Weights of a small transformer language model: untied embeddings, 9585 steps.
Each number is 500 + 25 x the weight over its row's rms, rounded and kept within 0 to 999. Layers, rows and columns count from 0. Numbers have three digits each. The size before them is the row's rms in percent of the matrix's.

# layer 8 MLP down (transposed), 1792x448, rms 0.0988, rows 1638-1687, columns 384-447
106:467516518516474509488492491503515541515496454481487490507447492452481514487522451487501469460531499485517464514509466442503499497534537511487539507538507492516481499511495505513493463463523518
096:474514455526503507503517530483516498493506498495561474475538500448515501502520491511499493481513533539516480526546526512509521512458486478517469447490550434471481480488494529486468521523504509
093:510478485492468496526502513482509520463519512479509493509548490497454496521471469475517517503462499512506527501528494516429511507507536482489485486511505504487487499490498497518528545504539455
106:525484481487488495517474520447499492518507508488542490496510459470523549524533461498561484512496485539495493522492462497491488511486484512477502506469508454533473526478497482525495525511516466
108:510494529471494524485496478519467533497501506510482515526496465499494529503515503487484514502495516512515533511479482535542494496477482479521486473529515556507515476540511531481508472528514528
096:504478500527490478533511513543512540506437498486454467513551478508531504494407465521459491479472474502444530507526538477495504515533514478521516532535462485505499515479501509466529504483489463
098:524527486499500517478458474510493488544476536506531484529523527485503512498517440537519525497469519507550487517492466533502526526523515493520515531504502485455495517537519484514535481516532530
098:491514485486476481490511516467488496525477529503475474487442510446504507505504503493498481510454515482442539490505501480530451524471488502536483465492532485497537520516530507516542499505503490
092:529464515525541534491497489475529507470507514473473464491501513519514462504435493522491533509500468507518489517490520498499498497521505518476535504445479519462515523457492522567464507501528528
103:486514501494534519482496514479503456485505550491500483534462493493496508475483470494511456522453510496469517466473520495490487513492475545541512485520510527521520501478510499497447503550477480
106:496469512526476515482476499577518545458480498504507516546495508456516529508496531463475461498487522437533504492468507520496491522470488472512489501514483521534509486517519491548495479430473522
103:520523468494520500528487485514516517511502537495497531534510506479523502528514518502499492485525483528472520521485452493481533479483471453523522515531501516480517511533493496498479479485491482
093:496514505468498485573477503518507539485559492504510462502498502487472479480527486514489509492534503524466516520473509450519486493459505484512477518504514455485514511501487515507458486497468479
108:476465538500487507462527505547461496483492458538479521532494495492487508486531437465485478573518528446526512442511470509539451525481494483455494491492477491490529474492521473462455498536522541
090:485495483489496514501470532475503516524507488557512479487543527504436493496563467468514485510463536476480497500485508535519502559424516521500485498466553437512467501505499493514494506505477423
103:515502479478524472482479489478497481513527480491499491498478525535525484501520473510514551535528497503442500541499509470494515439521462514467512507527531527475479470475499512509524499498513507
094:467543497497529473513502573518487447470528508537516527512494462437450476513523505510535497503481498567519503466484535472520521524492487503513491514516534449564471465513510533488490472530510525
101:442478498519520511492504492465533539506462535519478514483534447473488525481523460486495523497517504471462481497492500512483498490559510505493490516541468498464502500463470526503483510513538572
101:510479497602540470496524502531507491534504531499499509475515471480454488504537511525502479511509503551497511542508487553504449522477457501542460501542534528515410485482514539498541499532470505
103:491460512494475513525509526473488471521529455546514519482522484465520510519504465497492518505495515514497484486476519517509526487467523490504500495520469544524499510497497488490469461519521535
101:496488508508506489509484442511515526516479500533519545526510446466464492492488466495492487506513525474512476521498476489460498506506471536504510491505525500514466485504473503472510525509529471
103:478488534523445517503527472496480503506526508513519510513476483475503489486546519531464563517504533512486515525505527497529490517499547508480525484489557490514507512494461533474505531520528512
101:483491544527464489528510500507507501514489495517458522454523495524575520504467484487495479486510499521482481491497458520519542473525475483506493444505501484520493485469483520462498488534485541
102:439473529502531501490518494479479472546499489532441440511497466508512489470527497482466469479507501486522514500511534516469547496513477490488500447508522521517501539466490496493505472490486535
100:526518506491526504512503468486515515499452518503532466510506514480543483497501469527497454501485475520502507485486523579537479502478465524504530467484544515500461481487467522478537464498492521
082:455483457510512478496499500529493483500493481488540502487459506518549508494476534468481508497489496528485477482484499476535465472541503501475521496502485506467561547483473489507511499470552519
109:441485516522507539516508477484509511538505489458520542489483502444531501527509533481501486503547537492497519482516470488490507500504462520532510517532516482517519466499500517504500492495512499
099:490549489547522545554485511509496493510505498504465476520491542474487496476472518508481494546492499497526529493498523572493548489518512500516515524509515503491480490481492498501451495474547548
087:560486473496477517496450544459501506523537486455451483506524528524506519504486506535512536491484500457508513484504503532486466467467512490479450513521552521521490471506498520446504471541494454
106:497455513500538511477497466514488538472479463487578538472485498482489544509472534533494519520514497475485513486525492513526495499465508503489513531478544442531470470556518521546505547472500518
089:478512465519500493480485490496493472482463540501498482507526487507519466503486489478530504512527519432516548504500498534480515500477534469507489459492533542493513517524482532499474459514520477
099:490496536486529484495498479525530528490528527516511550503450545506493491501489434494528462471529458512466512524505558462541507457519508498511483482558508494485492484489491490508512497519481584
100:465475507489485485548515500515506522513473471513556519541525500517513459514540540484488485465488454497463483524485424502520534507545539489484501498501509501481490480487532495511501520491500541
105:564474478484493493476503501483529464493487489544523523463481456541503518488495485494545466497487481514515515518529461502497508493511487478525511528530483493512520502495507489520531497527532498
111:512524515520471542456471506550492569533483524497463491489527490550524526481497471527491515488489513506472494513513494494458530498517470496514505454516546505482475537488509492486504520462505482
092:499484511510524514505475488503452486494478482498526428477540455488561506550499522503505478480542501501457512528504505532530516534458521485503495526494461483494479482520511474496514479517561470
117:533513448504484459459497520560531533486524492498500520492485453470527492512517482489479494470494504520470509523478483438526501522476519513491535516509497473494501480477515466490496493496469526
101:479507515547535508523467519515524492476502504483515524493517519484500502481551526494516454482484457482482514511472475511523488491546472549481504475474487521555501501517543485469512515497446480
099:513511490508504490531492507476451492491527468514528502519484489490460485490511531500451523530504508486484490503492548496474512477512492512498484514507526471522515499484501507489507506481492525
090:501552502459470513461529473499508480499476508532519513491497528526524492480498462499476511514535507497502533461526507521530559461507476491479481526523482485472519532550485507456541520497484554
111:483546561509501539508478489529476541510534438471498531530509507490526507477511491473443514471530503493464494530486527491488545492535479545503462492494530520513487534503502497490491546496476520
098:497493528555522504511489508495526494511507521494466501513495525513520477467544490565506520477521456504476579489521500546465553519542503459467505500483494503518509476466507531475508516477502520
095:531505496514446476504541484534506479477506534477522524497522517508479513521468467513537472537472453487505512493508529407495465453508468502525471508528489528512508505491495457519527490481470544
101:512502477520482509478509486521521524524493523494484501500493548531484507495516485525537469546539480520502517508464529526481469497517473474509490461491499529524519492470465545477465522484480483
102:490486507498476484517481501516505482485463512516528568516504481468493515535522516475505527552473470475564510491512495508520504526475487480521521514500481448495521495491504502512473494503484521
094:503499539479497553469488490508531508509487529541497493494490494530495486496502444485473459473533514491492475536524476445555508535492546494542531509502452573526511513497514474503513462501461490
119:464496487496501515519499499485483521506509505512509456513524468522504475491511516523474479504494532501514480517510487439495509507489480473472532508445450463512533489514513491482532470537514466
100:490559535463521505481513466461515515446471495469514513508451541523535500486486499531460484500513516477503511479514464532472495503520468507451481540476497498511528555513508518466475512500473503
107:469504499526506475498528494483483491535470521461512501491503493532499482508484510514502492527496515490493514481498456525519482499544537515460484486495466495477515491484494506512517547437543508
103:491523510523492482490463524489581527520511504463499495504537510517500506472531494533478508547476490519480534506502478493506479548573538498474498485528485550484498502513545475484489503528446467
# layer 8 MLP up, 1792x448, rms 0.0635, rows 1639-1688, columns 384-447
096:488491523442482489501487504485535451504462500516465476481470487514439511493522487487522482491483515433533444505483522485476492494527501518496491488468452520532499509501517518508519501504476495
095:505517535508511540537496475505497451513516473500500516495467488475490465482497503486516453514493468509499488526522500497533490468457454486502484511453461511514520533506480493496494487491487533
104:517499506499535509515459452530520516497521478486493463498500497548575531522512483508493493530461532473452469534504534485506510463500500524471537492460461501513528503494514493499508490506537496
103:506505524508505538498494503517502489470492510513511477485473524538527560503458445520481508504462519531500519529464515459477535470483521510505497494529510490508485501512513509512471465550510515
096:498464499500512534490516461468521486509482468514473589506435499492524484464490513487497505470492535463523496535493476535454461518515467480516476520444480497507512465521463487509515504494502480
093:515466511514470530463503518515513529480523451492494528475543463487514532462501537534483449540483482470430520514509532490503470494492468530499477489424514532498545502463478522504519531473470503
094:480524476524502529475462465465533521496519492531501496472487520531527495521486459500503454484498489517556480507522539522460517484505485491468490525500524515484503478500501485514508503512497444
099:466512539503479441482501505507506511485500471508520583506519489493516530486511483499542526527506552505518488466505539504474513483439526538507498463524530511527492471488466470461524514528489517
105:523445508544522478489493483543506472458512459473467533474482494504486537478476504467506534513485498462508517534555509500507517482508521507443496479479499504489528421546473487464551526475521478
102:521518478504520495478515495468513467548549496521496488519511527509522503488530522512521539480494464459466513524524534505474519508537471469510521492500485502458454493498468474502511534537456516
101:496488503502493519507496514519486563462508482473480462485525514514510523464524499516491509510450487491527496516477559533504447507469524499461487488522491561538486461500521518512477489477527445
097:506466497516511461457517498487556503489475487470515461519473488509533547501505511518537486470487470477509485498515450527451512495531513462469469475473477547477528462518465452486446536510484482
104:538449492526503514470496503505505513492513461464433482458461551460511487492501541527569518513516477461495524506491479486488488523512543521515505531484543504503486500486490507493489509510487422
100:505519462523517485503481529534510467501474510468514486523480498518542546485527541477455458498516492459534508512493492559500499505541490491492515514545471532452539494502459544511521490441461520
101:516464531504537518473493468522507501450488505501524498505519514492482499491506535522475482486468512538533529494492492482506486539503544475503518497487543485488533461512462483512495501467503485
096:523476531504522517536483490507486504511490402473485494506501534467539474514503525576471473487484485506498485493457492491479512483512500476491524503505484495487485490460495479517459494469485460
097:518465515464531515485473487576490476500497504490506502543505489535516516497521509536504509506495475450505480534497465557560503469496515472483514474499512484522522474512450468490529571530472498
101:445515493527473518533520497520510521480548450484476504503506563479492510531468496521450478483490474475503508491502499486487552489472477475481527508525538499515515529482492526490475498519512462
102:478471498490543509489491468500471523520477499462519491505487529509514468491489559553521475523500500502502515529519459508501528537567488520468491481508544459499487479496503545496509485499514459
098:475501477509512493527491535462493494520519438485467487456466483530555453503476524531543525486487485518495495513514506499492494461493509505490499505481594482479493491487487505506471519489487479
101:519518539498499495528489497511531523462483489520514521538498522498508494508491489498495523487495474510519493540492476472507508453455488501513491482484483494526507482481506423481538516526491525
100:502502451501498543476441488492505548487502472455523461518462529488520535502504524515459514533470530452444547486483489520506436507475494483502549521500505473494471495494490537486458521485519447
103:517492472530498536517479430497489527500501503473531489537500454532552533504479529522455512474506483501500504513519483497504475491536497504510531495488523510495500510500460518517484512533439463
102:578536506501490491495467457489474491508533491489524476553492510536494507484491496490526564458491503533510485492501491489503540488488492489468491500518520492483516553483505538498516493488522489
097:527524553495473540491510459476534522489529488508494499466495512519427444467527483569532542497493487510512520516517486479513519507503522529506450496541521551509459443451512461488502501498426462
105:492507466523510448519490493522516506490531471478515504545525474474503517477503506555489490491506502507508469483524492513523526477476496503509492519502532494479516498488478510442470521556505476
099:506485489518536466506505517491500464446453450496503468490427521522524510534494527500520516465471506474478508558551480465456515527491496559485486507476496475524521479530487458462510524506502473
091:493474483520542468508497488525537442527522479490526512485487463502481535438509535512488522486460501540500514518532483507502561488496440513510506491533492467512491513519517496516509514475471518
104:528474487471492516520483547510499466524469528483464488508488549493516490486539476524467453491476493524535513483516499536507521487519498518513532466470506575478520535468506475495509494484483440
098:512475485468507533484499507519511495523528533494505484501480550515495492502530534490453509466508490538504470523541454477523497479516503498464514531500478448508494457481449478476517552499499539
097:483480505516475510482509530520517482473529512476485468526540476515503488497534537504498495532479511495487472495505501514512476487488513519504471497471473538482496468485541475521485473487513451
102:487501463505522474501501482493502505508508517469495499483509501523504561495498535500502530543514568448449487473547482507488529431499524501459474495528512494477520494519511456454505517508502491
099:490500516512495521492478530541523501499497448466480460408488499501484514506472484492499515492492540478494463500528517498526512531464510466496501501471508517434447475513493517533491548477475505
099:481483527487531467503490505480505480494494479489476498519510475503505551518469495471520479546488521478556479523505494478555494484477504509536475504514452505486539502486458520505472467474492520
097:476465462478503525510497448441520458510499500494493548517443505525474476500505473496491522487461453498504484509520457515475479502518498538488522489518504509460546491523512470508471517524497459
106:523459517452566493507505528500554454471464508536477492512459499507510479495501489531473537512487497462490488533513476528512554465514493505540495479471455522514493514470468509500471514500505514
102:536507492508482523466504494497540526519494501478449511521497532513497512514545521491523527518523509473513517500517451501480474489492529469476526521497478524456470486470475496514556505501526503
101:487477577546506491497484473488514534510504532446481477467525485509506490490499478493468518499472526481491471518558459506473516486480496493489465495493500510500506464499512486539484528499493482
093:519485484546542462543494551553486504480524463457508515558483471532520482487501521546509458480493471504515477537507470499490517454452515505506478494515504551499521463510528504532470502501486481
108:511454515485528535522496464449480534518477514510475464516505474535556523469500485468462495487498506513488468509531496523511523475525469487497498488520509479493534505493470516480492501505514489
102:511491523487500493494507449513510529488489527503470484487515477485515488482507478487484483493486516458464453514496499462502518474488494481497481495546508511465505438511487513533520516501483513
100:497485494475559510486480531510511481504486509461467502508479523488495506528547552530516511511489512538492506484490478586515512503496521494483508498462518508482480521439508508504484465496506434
099:517472494509527490509513487520450475530480496479483543503546494577502463484507498503527526532456492504466519526509474511504503548453469481468480484484524554510486496514510556489491490467529520
098:485445473501528514450517461537530538529485476520494526484495481495517498493482527501464510509486483492493484495520511492510496505519484527505512534474462548472495499484455503514505503474487481
097:492473485505515511572512538509524500490543465501512534513538516495503517510479518519508562519457483483476496472471490518509502458489514474430462514463507471485528427531500524497488474517507498
108:495460490486553499481486497503544500509473466475446506478476516497511548529496494510492509518533505475493496507527459536464512438482453508486529490497501475477449493512490450479485519504487488
102:498482521532484501510504496549490489494533490516495488462519496495506502530490457505517526517496505503491480517510478520485519497460533491510462471489503549498492492491534509529512495530490490
103:498536507479517537515482477474507502477506516522510475484498524511531478500474499490501525518479456426508513537496457516483477480508515477505517464474501514502496498491476480501518513492543444
100:521498491510536529490512491529501447513455478494526518488515497477497508509507493527494523499487460471498462486475490542497530452460504459463522483480495492491527492471475506549489571444542497
098:507518525499521527468490485523472551515548520484508493462509496492492470507529455545525531500507483531474493523561517519501509526463517509478505529486516535535525494509517515487474444529480492